python train.py --num_hidden_layers=10 --hidden_size=768 --num_attention_heads=18 --num_key_value_heads=3 --head_dim=64 --intermediate_size=2688 --vocab_size=8192 --hidden_act="gelu" --norm="rmsnorm" --norm_place="pre" --norm_eps=1e-05 --positions="rope" --rope_theta=10000.0 --rope_fraction=1.0 --qk_norm=true --attn_scale=0.125 --bias="none" --tie_word_embeddings=false --parallel_block=false --init="trunc" --init_std_qkv=0.0259 --init_std_o=0.00473 --init_std_up=0.0259 --init_std_down=0.0031 --optimizer="muon" --learning_rate=0.0175 --lr_mult_qkv=0.4 --beta1=0.93 --lr_head=0.00439 --max_grad_norm=0.5 --warmup_steps=95 --schedule="wsd" --decay_fraction=0.617 --decay_shape="linear" --final_lr_fraction=0.1 --batch_tokens=[65536, 131072, 196608] --max_seq_len=2048 --doc_mask=true --train_tokens=955100000 --max_steps=7706 --dataset="wikipedia_en"
Each number is 128 + 32 x the weight over its row's rms, rounded and kept within 0 to 255. Layers, rows and columns count from 0. Numbers have three digits each. The size before them is the row's rms in percent of the matrix's.

# o: layer 2 attention output (transposed), 1152x768, rms 0.124, rows 26-29,90-93,153-157,217-221,281-285,345-349, columns 576-767
# v: layer 2 attention value, 192x768, rms 0.0394, rows 26-30, columns 576-767
o153 109:086136167176126129140135083176158167207166129119118124165147122112145193168148166154148120141081184078092070146116132135124136107142156152193133101176074118128129098066149122093135158106140134086108154157064105091121191159184109169147129111117114089126137112095117056137158153135164153088140151164119099120109116057123167062137155169079118191158114151100145114110126107134167114061160130136140105113139096130126141129113033087131185087113142163136105143200089120138083119130121119148121115174095102132155168124127057119128165119145171097127179134102140141138141187139077100147
o217 101:095171093151105094153153164158045100144132154179167109164164140112197136129151091163120111072101095154156128148087165121188074119078110068134153180099125092085098140128118103129131133105101173222144076087113150106058102123108148136125111127090131081177151091106108150081167164100128101166152119116152148109171079180154141098128137121159149133128135123139142186097183102152103127131074091121121142134039119060120130182145119125171142075145130178135186096089074115156087121141137169172158138046108157195047113121129164157130125143134123133137093093104113119163091091097178122074
o281 107:063100145142125144106142107079135147077043096174157164055129199140134083109114119140119127193162087055149191117206125081169158145119200153114136119124155113175168149160173127162175146103148155106134177118111095130125148109111094162108157143113175161141142131110072110117072161113160154079093082135112160130081196081084172187135132130126067137091155095158114130112134116111121116129201143127149115151096146126134146148117162185093081181114084173148134097106141094145140074186107131085124136140082146099120096129090086180161110112128134117136141119151071148161164199111139149119
o345 093:182100140091102141128124159086079166174135150105107132135134102102135180100088139080146062128148130179144103123156127104185084116124151188099184133164197121113122141101055053092124126165140057086141129099198156132187138121067122121101160130105142114125121102180141155095137116134158104112164136129138080104120131213142068109143078141077152143153170158065148135139161180172128083110077111106126137164172175104131132121094162136112133111150158115063139132115098172134197135140162162141175106111168103150187056101131159075122130154082110095135104121195105127120125130147171086153
v26 106:145167132112103178120181166074148125105130084092172134154084195090120152136180127086180116103135140141153115105138099208097081072118089123093188166114074112106129135158087123133147160096216130115123200117129163075077095142097140124094122152108220181110099142084120100092106133145191116104156146148137140073146175122136124143107122225122155101145098118140108124099130012215121153111155182152107122111106147136072118139130136158150123141149134177081140106110076100166165116126165155049178153160118187142087148127122138100107107177072142158151105127125125100136086133090157094112
o26 100:157142178135150100079110100139100080107116106103098131114149120131171159115153182112126170148099105128147161112139181092171148125103073120148104191112113156191136118112182108133166107142158140148157108140110092113124114092081077146135175134152180126157151075119194086127143076139156182149151163191146096151142072186111112052232156141115110113158148199178103092113096151144189140089151085115153140177112145088120117100124132130078111132120151144138144091084139091098188147181084183155158138172084124068077104135113171150143127126148201128128181139127194145088132105132097107138
o90 097:129145145141177142124100134156084160146158192104147178179128126151100092119132136154116102122078112125135141140122192146107168100153182098204117091176125151165164134105150105197141104166166125123203113106158065103122133040207052120125152113109092055167132153111090162149104180113111078114146110185094106091148088087117149112093107126153086159106115138162081131092125109127113128173146141151108141182139067144124165112176106144113106131167111126135106123205117149128110157126103118169063080120160092186080133145123104151156103151141115157127156109114103118098135092145069124132
o154 107:196116113098116114114106179143179173136175140162183146135132042095090120218102124211110119090187090108182110118174119162130091089112131111134140112112128134082169133126108115107072076146112102146073116087126101193114158142100151130195119100112108131107109140127119068177117082124087067144168088134106114115048142080202148169129141114127157115106121149083137097114100124099115112197121126080088144076134137189139105081151161134156178158116130088113137162154130138094078077108137138185104126106137133169125132093091041174114127113143112112118121136111146091068153207154154134111
o218 103:106049128134106142111101098109152129141131142087175105118117134116150131118114114109169094120132147141057092118094149102128183150161119093078120106123100122157113176146082155085073146124145154116074092177151113085135105120180164152107102085138090169132115184143168168125111156086145163096102132102111142139111149179098124132114105138132153121149166158136149136195110183126104083142077124177132089110136146122137138136071144135082159117065120139116143170095153075080129159105138112070108142151116121148105144120073113112134125058114139099125131142111171153150184093165141189107
o282 104:166175079160083090172148130111103134121156070130130074127075190127104087159141118099113159108116040131139119138154133153166109127178161103158126164051148119094085153091148126128097157203118127155167080106134166122124142097123194150185159160119126109132153123141103143153139108178151096126106157071128150136153131105094100133147144074157101121148133078127121110173174103100144125118105142119201100112116127161174164147089091170099142152173099125083063086140170123174158118124104135169094157100092156175147172172200129132145124117168099149157125102162145131128110170149131122165
o346 087:097101103115141186119145079118162113086080143116060166170151124120164055104140168099105177138117166103122128149139129144066154177115182160113160123143149140122154096158095179084134116124077133090091154156131134117108108138084091103168099114144117126155157130120163166098157063097124123111173150145163159131181094105150127085139150152098128156147091129119169120144138129135082131081152111125131103097160056100083146138117091088122164111172117089175170150078095157141090106163143115171102134097136105081139064089193111115114167130136175080096095097114145121167177157100128132069
v27 100:117144167110110125132122173092144138165141107163128151124161163129150139184157149051108111092150098093194105097126111131091092150099139117125163134165195091140131180101178133132109096117173125143166179139124166153124098123096097086144106066136134120113129147103075198129151145133086134098211147216147172127100118196069174150165106100144148121140161098106109105132153171120113105140177121120126152126122187123144107078113106189082077132056140155116109097144179140145136130140088164120100143136131104141158070173093123102119058154177109152102140125146105093205143102119160119150
o27 095:183129137172184163159155078096140107079139129128106195092149193052126109120076139113161107154150136170146124110013096106173176177153134145136152110135079179138145102135100150121120142085150147108171163149143105181131069139147144155154162139109139144132119147172170187068096151074176149212068133128103129133118096103144135162134108162125105155107048119124093169140185117206106146102195149110107177032069080123096162153114148189156104199110144110136127134134109095134076140113095140138142127108148184241078162128080165125159177068164107108086163120102135118129130110088137189150
o91 093:072089105087096106178159135121150082150113096210110147134179150145157151161140147144119134054153125137132127148188142138181085144156119155113132090091145067109170202159127105102135083107107149126170134162093122110158144115169148127166114167132139167098070158063187143183068152114161174084174134139123102126176197116057128181149136066108098149163123162110111140169092106096118102156147150134095126166082131133077107076121178068120174109096056086164079108135117137139194154123161135100092178099128154143138096113126138141095143179108159142118132151065100136105197186147115049120
o155 111:116114098129169085118099101168091143166117132152130136165127072116081181172196085119175120127116129172184139094083091173129146134105134136128067101116157187058073152100220092086184123078142083142145140128156114112128079091170144140082099133149132085133118040116149129083200122170117125073078095077167092187171105188121110130136074165118094163121104107154112111093105119130139095189077119127131139109144185088143162187118108135112170111118143100115112117112107106098124111099147181180120149093139104147166037126200131101086198144094134138128070159175069148130168137158129156105
o219 101:161095158098106128105067165117084112114145139108136079116090112113139087146093155130132123103093143134110093121143141143123147099183142144131093159138108128151117041137145168116139187134113161107054120108122121116142115127092123141155203084050175099173128158161034053078099111111136089092156097178103150091057112128148137063123141118127198099155106110180146185116089091111114109141048171184124103159174149181116147195115119096142103094147061095110123125130088123133105131145112165141207111129170126120168172105113125115105113175149086122163161161096164142111172108113091139147
o283 099:137162125147124153160144121153087200128091074093175157108120130137197190122112131079104162096165112114047166107164129104109141163163121103135138091175110122156137112121106127097097121163163099121115095131090111117087149145129141117050079085155054169114137102135142154127168100161114098154130122060108187119111098135089137109094140146111155108087115129145105139137173162168127174081123112132131130165182067145161090052187088152130085079152097129112191122152144120115134145135188121184066213159114158145096154151173115142137162084134136118167121146138080159089089146144121115159
o347 094:127115192126138123062090134138149085115120174154130097179125131194104119093058107104151106133120140093155185120173154060137128109183128116133161157139123123137178133115165110163188132129091140103121141114087145133106162079117113094138059178100111136114131138145123104153090129128123124152106185133078109103133146111172092168090126140163105152144126195137134150134153116133125125098148061133152153088171140110128125139153190119074134132138192151112190119125139202140119103096140096097123044144110155083157106135131185092192114156102139101181154110146165100110100115132162135150
v28 099:131111114111128221099159106104107088166119088140148103151138146177085117093113149081130146163070090177130099100097165133060095153047167146143130109148126121142117087140106154132152130115169096131188125179126147104164137120167136205165115107097144153143135130093104191193142120199140153178146084077129121197099172155140126120170159149114150071081123154088099066108086112104162108106112152106163156147153149222125187107144109157125149114163105126079173099054182068145141195088122128151079100109137119148138076152058139136100141140111089205061080173113150123167131187119125146090
o28 102:105136148171125106167149113121074169094158139139112148125113095147116131141131125115157100102127133119145152134124141133118127134135116098173145116199166108144148216125119063061075073106112151157066145131135122124116124123168138134102136143159075186145142115147072162084151135092174154159131175137138137129151151127121132143134101139114102124156102118155092186133069144149073162136138158125108124128162058081157115113083118162164158123106076152113127073152117106117075138116156166102158153134140092140083082171139120079153158112096160092083128168124149150094107105153190141190
o92 092:137174148123067100109113157148124162132135173075086157132168144093131081141160108220101080143104075117090121133119171131078088152100169119172111120100118178074161142185149093105102187072111108126180068151110131172162099134125142161115129155143174138173149155100192127142125085146114149104148077137126089159047146122114123157128152058055098114138101167061105082083079143061197080092126131189099119127103089109172125136121160091114139153139126213067136052074108107122152103127081134123169172112126119050179124090120128128146152151134077114133175115114151161118164080094149123129
o156 105:144064080120162108082130144162109129103182162152131070090098119167136102115191137057138063174130144176129094174176101112039187106136073084160154130119094128175166096074133136084169150130082125164123131081144130120167124113095109156115202104125133142088091119153134159131121122137172100072107137137120111097147126214086109121138096154107142156174125113147143080070126145136113116156119178137155120091165123113115118160108117151119157145106139115098125149105146149124105127132138168143134171112164179156188125123119177131109125136127144159069177068169168103194123124115107108123
o220 098:090122100121104143173151138140148162122093128114096092129134119149183110135121116155112158153083176092174174167139158031150101119147183202155145165143052092039116093164131167122162133195099114176178164136125145135178162162112137111074125132130102086124139135158112086177123104140135054126168136112087104160141063183138055150138140115059092122135140123123101171161115096112100178160106121140160151092128129169146073136087085149100082183134098080186110140167143104168125118131120047152183167111134130102065172168164129177098060147164124159098104160094145165130076156130147120154
o284 101:124141151156197144109176133140175167071077103103159155154109155108141179090158098167152149115139128123114109111145114136172122084165139125112149135143188083129109155148131138137154114103115137138033072154133134041105111110147141142196084122177125136155112161060142122141112165133140179135133141127137152097074103123098134077096076116156121073090167115109116091162152154184136142119101076105156203149115124145098126134110152074138151127118106150078096162117171141147120109125156125107073107139120164101162127089070093151132071099114118091159137094081144200123159096105010067062
o348 095:138140156172134119136133138088122115126094128165109097126197117087126131121137066118101152109125150119107169129116142096140152193137101065067184111140132076123133095139102138147072152114116126118097166042118155166093150127080129120104131157153129029129113154120126110110177118137127141152116150168123150124157158093149126115142198109149135112120070123103121168112214057158110090154115149143144075128115152092100162134146114110125132168156145123174145089193125151094144112089144111121153134167100078136132110201143090115138138217133117108161121110164083095105149082159140158121
v29 102:117103137170109184134055156179130125145169101129136135117083152161143102092154151138144099148088141112095111098065100112109149168174050185156120137133131131113173131086143172114090131131153168168182127141078167137136171116111108156133080130094151181101122140106212103121120146105141160178112115102118156173186057081067074109102087074075117144081079169157116136186133085085101108150196145130094150082171130126064144100124168191165178141117127151177173178152149134152185133099132091144140176080141100157066078126129116120077155084101137174095154139079144084135131111091144119134
o29 100:143130137082181130125190113145092106163107151148142170032118128077153140174152116087110167146167114159098127135157135210150166140146133121133148068143129139084074134061127077112143154126107137105145169137119078101136077138096103132157127161132124153112093111123135143099131108136166060097106158091164188151132156180081135137101153131166153161139109100072132090148109152129124156166140155112168161101143136152128089131067139120093113092160113103108137138084140145178119117120182165130131112167128128080127113099196152107113123167162099150084168081140121186155149137129130139141
o93 093:144123092107037092068177059095191101131083163107169091103088046131110108097073101108143067123084147139132106124128111120147100053118100111110073153092162128140117122139101160192076215133150134090085116088140083094139131103172092160173124083145091146098173121167106146112095103178098148094154084155120116143029093138130121155086126108135146149158124157146168061126117172101149168177046107115113222132089116102143151118170140151170188124076128136123098132142105121122094074084135161112178143179080178150092159108158107102152144106116144129140075147156162127156140102132164125160
o157 109:094112068218156116184127123121182082083155106176174128155154121109186169095089143140139158107118157163168144088149171123122152158153135158120120127169133097103170134120127142150153110089122169128132144121141173138115138188096149094169124113152113109083105129145114154147129119126101167141130083152209158140162156106162164115123147162140120121138147111152164131122136110148159112144083160107113092093113182075079115107166078058162110136152124123135178147098153082122127099158143109151126125179147147098144124128115166121133057140150098110174104131158094212088141125129110070121
o221 099:086137170123113140171144101101114130101067121085071144202148126102103136123150182242136087128090096119055160155195042120123125172139094105127139174124155141176133164123168125111141089186186139142117153082192158129185137147022162105112212139125146152138092124171132113129089119052101180140129134185136087071166148052089197176128160158087171125189189100079122117105127128143113121107066084096128112106150129152169140103176121156105134135117187148135110098154112113036095134161135179126136089144131154123125170137173171091088166105169157110128132160107113096146109111130119161119
o285 103:163117143178127162161093121181135176099164130150114173138135137144100136099082030096139111151100149111190147142087195099151130193079137191163137112120108150129186122136101145134127135145141085076089139131119129163101046065149103142088119166059174131144102147125088120151179173194151091109169114130141069141098110117160135092147114088149141098103158113128069179164083114185090119113185126079111129088180139192104126115141119199100094127136110117206068077118137144155131112109147115125069130142124091161171154212117111148148149083120123141136148107076107164155160167113086155072
o349 092:096135155149118105096105161154166120163153117100071081077109114141132078160146190116096154148143128142108071127066125119093138121105122031122091210083151135148107132145105069120090098076135151150144097117103140149139165084107150145129129161105156138123145127088127183140130102138105148114131154173168136126099161129192091133082095147176078149188147125123134136097102148107133110173128127188103124157118113079127144131131132122158113186121094101185124147135154150155114164153117106125141125122158116177128113156109171144150210146090122070105124138113174087124107150180121123112
v30 106:178161124133147093158141163139185116095108165140150177110108150138108094131150103116090158178151133078105195132119129129085096200094119131100123150194091187085119132153117149151191142073130137178138086068163122100123142130113064039144127135108108152071169154116152115130178112170160097154126117127113123132133095134050165110170119068104168143160097060073121111134116118142126135178111154197128116073119126140113130173097112133144138107096151068138085158049185147135138139173155131156143120130122166157131103137128109161148134114142124120161175158152140077145131083086134083155